config.toml
num_key_value_heads = 2
head_dim = 128
intermediate_size = 2048
hidden_act = "squared_relu"
norm = "rmsnorm"
attn_scale = 0.115
parallel_block = false
init = "normal"
optimizer = "cautious_adamw"
decay_fraction = 0.864
batch_tokens = 131072
doc_mask = true
max_steps = 6167
Each number is 50 + 12 x the weight over the matrix's rms, rounded and kept within 0 to 99. Layers, rows and columns count from 0.

# down: layer 8 MLP down (transposed), 2048x512, rms 0.0282, rows 1821-1845, columns 128-191
# up: layer 8 MLP up, 2048x512, rms 0.0306, rows 1822-1845, columns 128-191
down1821:43 49 51 49 62 51 22 44 59 17 74 47 50 35 50 61 31 42 44 39 34 27 44 26 59 47 44 52 32 44 32 39 56 56 33 33 60 55 32 27 43 49 48 59 41 51 54 50 56 32 58 45 55 70 47 46 25 50 64 23 42 39 38 58
up1822:58 37 42 44 44 32 43 37 69 47 62 63 34 68 38 15 35 48 45 49 41 54 50 62 20 61 49 29 39 39 41 68 35 29 18 58 48 51 49 41 44 50 45 58 40 44 40 44 45 44 43 29 36 55 43 61 54 39 77 47 68 42 54 34
down1822:63 58 68 61 56 71 45 55 43 37 52 56 45 52 37 32 34 50 50 49 76 48 60 43 45 68 38 66 54 60 43 56 43 46 44 55 45 60 54 37 54 18 39 42 43 65 55 62 53 69 66 61 68 30 47 45 37 42 66 53 43 50 41 54
up1823:48 50 59 35 33 18 42 64 80 53 60 43 59 56 56 50 51 71 56 46 69 62 45 53 51 58 48 40 43 26 44 57 54 55 50 70 60 42 30 36 54 47 40 44 63 35 44 60 12 47 38 48 52 52 46 43 26 68 38 65 48 70 33 28
down1823:32 60 37 44 31 65 52 71 34 38 61 56 39 64 54 47 55 44 50 48 42 51 55 46 34 48 60 59 34 42 54 37 45 35 49 83 62 51 53 42 41 61 35 37 46 23 49 63 51 52 59 46 35 44 77 42 54 49 45 47 50 55 51 28
up1824:60 38 50 44 63 57 76 51 50 69 35 59 51 65 78 53 58 32 49 44 42 32 60 66 51 40 37 30 51 36 62 50 48 59 49 58 71 52 55 53 52 53 29 47 54 55 65 40 22 66 71 42 60 33 58 56 61 37 43 56 43 47 34 44
down1824:63 31 50 60 47 64 71 43 43 60 57 55 41 42 46 31 54 53 64 49 60 52 51 38 39 26 44 64 34 51 47 34 82 74 41 36 57 44 48 44 45 32 66 32 51 66 49 63 34 43 54 47 51 36 61 37 61 35 68 44 59 54 50 54
up1825:72 31 57 64 77 43 41 42 70 37 68 41 41 75 52 56 44 41 28 43 58 58 44 69 33 63 47 67 51 56 43 50 40 54 37 54 53 43 66 44 42 57 46 41 33 36 71 74 71 60 54 30 32 31 69 52 44 56 49 51 53 56 47 62
down1825:52 43 41 49 34 46 46 60 47 53 41 43 47 57 33 48 66 41 55 52 47 54 50 38 52 45 38 67 37 61 33 42 35 64 57 36 51 42 64 43 45 45 45 32 48 36 58 46 34 53 69 56 45 47 50 56 32 30 55 43 50 26 63 55
up1826:44 59 65 55 68 53 55 40 62 36 60 47 41 35 46 30 66 50 42 31 38 39 61 63 46 59 56 46 32 62 58 70 48 48 40 42 34 51 59 40 55 51 44 65 56 52 36 53 54 68 42 51 48 59 48 43 46 55 43 44 50 59 23 50
down1826:48 49 54 61 48 40 37 61 62 61 56 57 57 41 55 52 46 43 38 44 43 47 49 74 55 71 44 51 49 76 55 50 31 59 55 57 63 61 50 30 26 29 49 55 44 54 46 36 45 61 41 50 69 35 49 41 52 40 68 42 52 68 40 50
up1827:42 48 58 66 65 42 58 43 47 62 59 52 49 66 46 69 49 51 46 17 48 64 63 63 29 52 33 32 45 38 48 54 49 65 50 73 43 25 48 62 40 58 33 49 40 35 35 59 61 50 71 51 42 47 66 42 54 45 60 54 41 52 69 48
down1827:46 36 49 45 73 51 57 78 52 38 39 15 39 60 50 31 54 27 71 40 57 41 50 50 43 48 52 51 21 40 63 41 66 43 51 42 24 50 51 42 54 72 48 47 74 44 62 72 44 50 70 66 43 53 37 40 39 53 40 37 61 40 39 60
up1828:71 47 74 56 33 63 62 49 81 56 29 52 30 63 45 47 34 52 47 49 45 59 46 68 47 63 58 41 56 50 51 49 55 71 46 56 38 43 70 41 47 31 64 52 35 59 47 62 68 62 48 55 42 64 41 53 51 51 53 45 43 43 32 53
down1828:31 30 47 51 45 51 38 60 41 42 48 75 52 66 43 56 69 84 53 51 48 41 53 46 37 46 43 55 65 50 54 28 67 33 55 63 47 70 30 33 60 56 57 46 60 54 37 52 34 59 52 42 63 45 54 52 54 55 39 40 59 60 69 55
up1829:40 43 59 47 68 65 39 39 43 51 49 74 46 56 63 61 59 38 50 40 61 60 40 40 54 51 46 53 37 55 51 57 55 50 49 63 46 71 41 51 48 32 43 30 55 31 58 46 62 63 74 43 49 38 39 48 43 54 47 53 49 49 45 55
down1829:58 37 47 60 65 40 63 41 55 35 51 57 62 48 48 50 60 56 59 47 52 46 49 79 47 55 70 75 47 39 54 33 44 56 43 33 32 41 55 54 58 62 68 86 43 63 53 61 52 43 38 54 57 64 65 56 53 53 75 31 65 45 44 41
up1830:44 57 32 50 51 50 43 58 74 62 57 52 41 62 52 62 55 43 43 47 46 63 46 69 35 61 45 33 27 36 51 57 29 59 58 42 39 45 47 45 25 59 39 28 58 52 42 59 23 62 56 59 49 67 56 38 67 59 65 42 49 53 55 59
down1830:34 44 17 14 51 46 28 50 64 34 42 63 64 45 26 55 45 55 56 44 65 53 64 79 35 57 40 34 34 47 34 62 41 51 56 58 64 56 26 46 29 57 58 75 52 45 69 39 35 41 47 49 45 47 37 39 38 48 56 49 61 53 62 65
up1831:58 45 56 47 69 34 44 65 53 61 55 36 40 40 51 59 59 52 45 72 35 28 46 52 52 62 37 48 57 59 52 65 45 48 47 36 43 44 72 53 63 52 45 42 56 43 30 53 52 37 46 36 55 50 34 69 41 37 43 55 47 33 69 71
down1831:82 46 39 54 62 46 58 51 62 39 50 52 31 56 56 59 48 37 37 53 55 46 65 52 38 51 36 60 44 46 52 51 60 32 40 49 36 67 36 44 89 46 56 56 60 40 41 29 56 45 56 50 59 46 51 59 43 46 40 46 67 47 64 48
up1832:49 44 43 77 59 67 57 44 84 50 58 40 62 64 65 50 80 33 63 73 52 57 60 67 47 52 52 52 53 33 59 47 45 22 55 48 58 30 65 47 84 52 28 27 72 37 57 56 54 59 56 52 24 00 57 34 57 60 43 48 49 40 58 53
down1832:51 49 34 68 61 48 43 21 63 62 44 53 07 37 50 23 46 68 54 50 56 55 34 57 52 53 49 40 60 70 56 37 50 56 31 49 31 28 49 55 66 48 45 57 64 36 36 60 52 41 44 51 48 24 58 20 33 45 44 59 55 50 49 46
up1833:61 50 41 60 43 46 75 49 68 45 52 44 23 34 74 50 65 53 56 41 41 44 59 53 40 34 45 52 57 53 44 37 38 53 39 42 63 34 43 56 30 78 58 38 68 12 49 60 55 69 45 53 51 47 41 51 25 72 54 44 52 51 49 56
down1833:38 53 38 38 46 39 76 42 29 55 41 42 65 34 59 17 42 53 58 55 49 59 60 52 34 58 71 67 64 69 60 59 68 43 45 56 58 42 55 52 52 41 55 59 33 57 40 23 35 43 41 51 59 36 69 47 83 54 46 61 59 52 58 54
up1834:41 66 27 42 31 37 43 36 48 49 44 35 40 66 50 62 51 66 52 32 46 45 39 56 61 50 66 49 66 46 48 48 36 41 48 66 72 64 50 78 51 35 59 47 60 56 55 55 57 85 59 66 53 57 23 48 36 44 53 71 60 68 65 67
down1834:22 31 41 60 46 51 41 45 56 69 62 44 74 48 75 59 53 83 61 53 26 42 53 18 72 46 40 83 30 62 48 55 66 59 54 30 46 37 64 73 57 42 36 43 59 73 41 53 41 60 53 47 42 61 20 54 55 32 59 71 51 57 60 33
up1835:65 45 47 41 51 56 35 62 53 59 71 62 44 41 40 48 40 53 58 66 46 51 43 41 43 39 90 57 50 54 63 45 36 59 33 40 30 73 53 78 48 54 56 49 14 56 58 34 55 57 53 45 31 30 28 52 66 52 49 45 62 40 37 69
down1835:29 56 45 58 56 48 64 39 42 34 29 41 51 69 63 42 55 47 41 47 49 44 46 65 52 57 43 46 46 40 39 65 57 49 62 73 51 43 43 28 61 47 29 56 67 54 44 64 44 61 65 45 65 48 55 48 37 50 46 44 17 66 68 42
up1836:46 40 43 56 57 56 38 56 55 49 53 43 46 55 54 51 56 55 62 57 47 47 46 38 55 60 74 38 50 43 50 64 40 08 57 36 51 61 51 53 59 51 23 47 51 57 67 62 40 50 56 40 21 48 57 61 43 50 65 54 58 64 65 54
down1836:30 56 47 43 39 32 38 42 39 49 88 50 47 61 21 38 31 67 46 54 51 45 41 49 60 50 40 60 36 39 50 59 32 36 49 38 73 33 35 49 39 54 45 39 37 50 41 56 54 64 33 31 37 52 43 60 24 47 53 42 46 53 36 74
up1837:38 34 38 39 42 34 33 49 60 45 66 65 29 46 55 46 60 47 37 43 36 38 42 66 51 44 58 58 45 49 51 60 42 44 37 56 55 57 49 40 72 66 50 42 40 51 61 50 46 54 51 34 58 41 62 68 44 30 55 77 27 37 50 71
down1837:44 43 52 48 36 17 42 49 30 35 66 52 64 56 45 45 55 50 51 41 49 59 42 58 43 53 37 50 73 46 49 69 63 54 30 50 44 33 57 53 42 43 48 44 56 55 42 54 66 44 51 52 53 59 71 35 50 39 55 56 68 32 69 57
up1838:40 42 47 56 47 46 60 43 52 48 55 60 39 59 66 64 38 53 52 41 32 40 60 46 36 51 63 43 53 56 47 32 52 65 52 68 45 38 52 55 54 48 29 54 50 52 52 59 38 55 51 37 45 53 47 54 59 69 54 50 61 20 49 36
down1838:66 66 74 37 53 56 44 55 13 45 67 50 63 54 64 45 73 41 60 38 39 71 25 47 45 55 51 53 59 39 56 44 38 44 61 29 45 79 44 42 35 57 61 40 70 24 47 37 50 61 60 55 55 46 65 57 51 32 60 60 36 59 37 29
up1839:34 58 37 36 49 65 44 68 40 37 57 62 46 62 48 49 34 48 52 69 65 70 61 45 46 38 56 42 59 57 46 64 61 41 51 25 29 54 47 63 39 53 60 46 65 38 51 55 52 57 64 29 51 55 54 47 53 54 60 79 43 48 62 72
down1839:58 55 43 49 46 50 56 57 50 63 43 24 64 53 67 70 40 65 34 49 45 26 68 54 57 35 38 60 58 47 48 42 59 73 55 62 54 43 47 64 41 50 46 43 62 49 41 28 43 58 42 52 59 48 46 45 39 63 58 63 42 59 65 60
up1840:57 34 51 78 46 52 49 50 47 52 81 59 32 43 33 50 49 65 56 63 53 58 53 56 45 52 48 36 53 35 76 48 35 40 41 52 57 51 47 43 77 45 48 29 63 44 47 49 38 47 38 53 54 63 30 62 40 53 55 54 36 59 48 42
down1840:41 60 42 30 46 54 47 32 41 38 56 47 48 68 69 52 41 79 57 59 45 58 29 38 53 36 64 50 29 34 49 63 55 62 64 35 52 73 64 38 74 56 43 41 54 71 41 32 44 48 48 42 53 68 49 99 46 56 58 41 46 41 48 31
up1841:35 55 45 60 63 43 28 51 37 40 47 49 45 72 66 45 59 50 41 33 57 35 38 65 44 42 68 70 41 58 45 54 21 44 36 71 59 31 49 79 41 45 49 50 42 40 37 55 38 53 45 39 38 67 40 55 41 44 50 50 51 34 55 44
down1841:31 35 61 43 42 51 41 62 72 42 54 48 39 32 60 57 67 33 60 31 65 60 61 52 45 71 53 48 36 56 48 56 58 83 53 49 63 42 63 60 50 35 56 66 50 32 54 47 65 55 41 57 28 37 55 64 69 42 26 58 62 69 41 37
up1842:58 35 42 56 53 24 49 36 60 59 29 44 49 41 48 26 60 43 64 45 59 28 68 34 67 70 56 28 40 30 59 44 44 45 48 42 62 34 47 60 57 51 42 44 56 46 26 40 24 37 46 54 59 59 33 58 27 68 65 77 35 52 60 54
down1842:47 54 49 83 64 51 63 59 58 47 49 65 40 82 48 56 41 63 65 60 48 56 57 58 47 71 50 44 53 58 55 40 67 39 55 42 33 34 48 46 66 49 30 66 42 57 55 49 52 56 26 60 43 58 55 53 52 33 39 65 45 37 68 50
up1843:64 46 50 48 47 43 39 62 58 53 46 56 37 58 46 40 55 47 58 68 48 48 54 58 46 43 53 55 44 50 54 48 38 52 61 38 55 47 30 67 48 53 48 43 58 43 52 62 48 52 36 40 43 56 46 50 50 55 31 61 34 59 40 58
down1843:38 26 54 56 37 51 41 48 39 62 53 42 47 44 52 66 47 54 39 44 36 40 55 57 68 64 50 58 57 42 41 74 48 64 54 52 54 68 59 46 43 56 34 55 57 38 69 57 76 49 54 37 46 47 48 50 47 24 58 57 74 38 54 57
up1844:47 45 36 41 59 44 77 43 28 14 55 45 42 56 71 67 57 56 40 54 60 47 43 67 53 58 72 43 45 61 51 49 25 48 32 48 39 62 19 65 56 57 70 54 45 41 26 56 40 49 57 59 48 50 58 68 60 63 51 33 62 58 82 50
down1844:59 49 44 48 52 61 59 69 54 57 53 61 46 60 51 45 51 69 37 36 57 80 46 56 78 61 70 54 52 47 57 50 51 35 41 38 46 50 54 55 29 41 55 42 56 44 42 42 48 55 51 49 39 74 47 56 63 76 62 32 40 40 46 56
up1845:50 49 48 35 25 43 52 60 46 29 46 32 40 62 37 63 46 62 45 62 68 36 55 61 68 62 39 40 38 50 49 59 34 27 64 40 53 39 55 52 31 49 46 46 44 34 46 51 48 46 45 33 53 49 40 24 67 56 40 62 41 52 46 51
down1845:46 64 59 50 35 53 36 41 29 45 59 53 28 27 67 25 57 49 57 68 81 56 42 70 37 49 42 48 38 46 68 58 79 30 50 59 41 47 44 27 46 44 30 74 46 48 65 55 47 41 56 80 56 66 54 36 47 38 55 45 65 49 80 58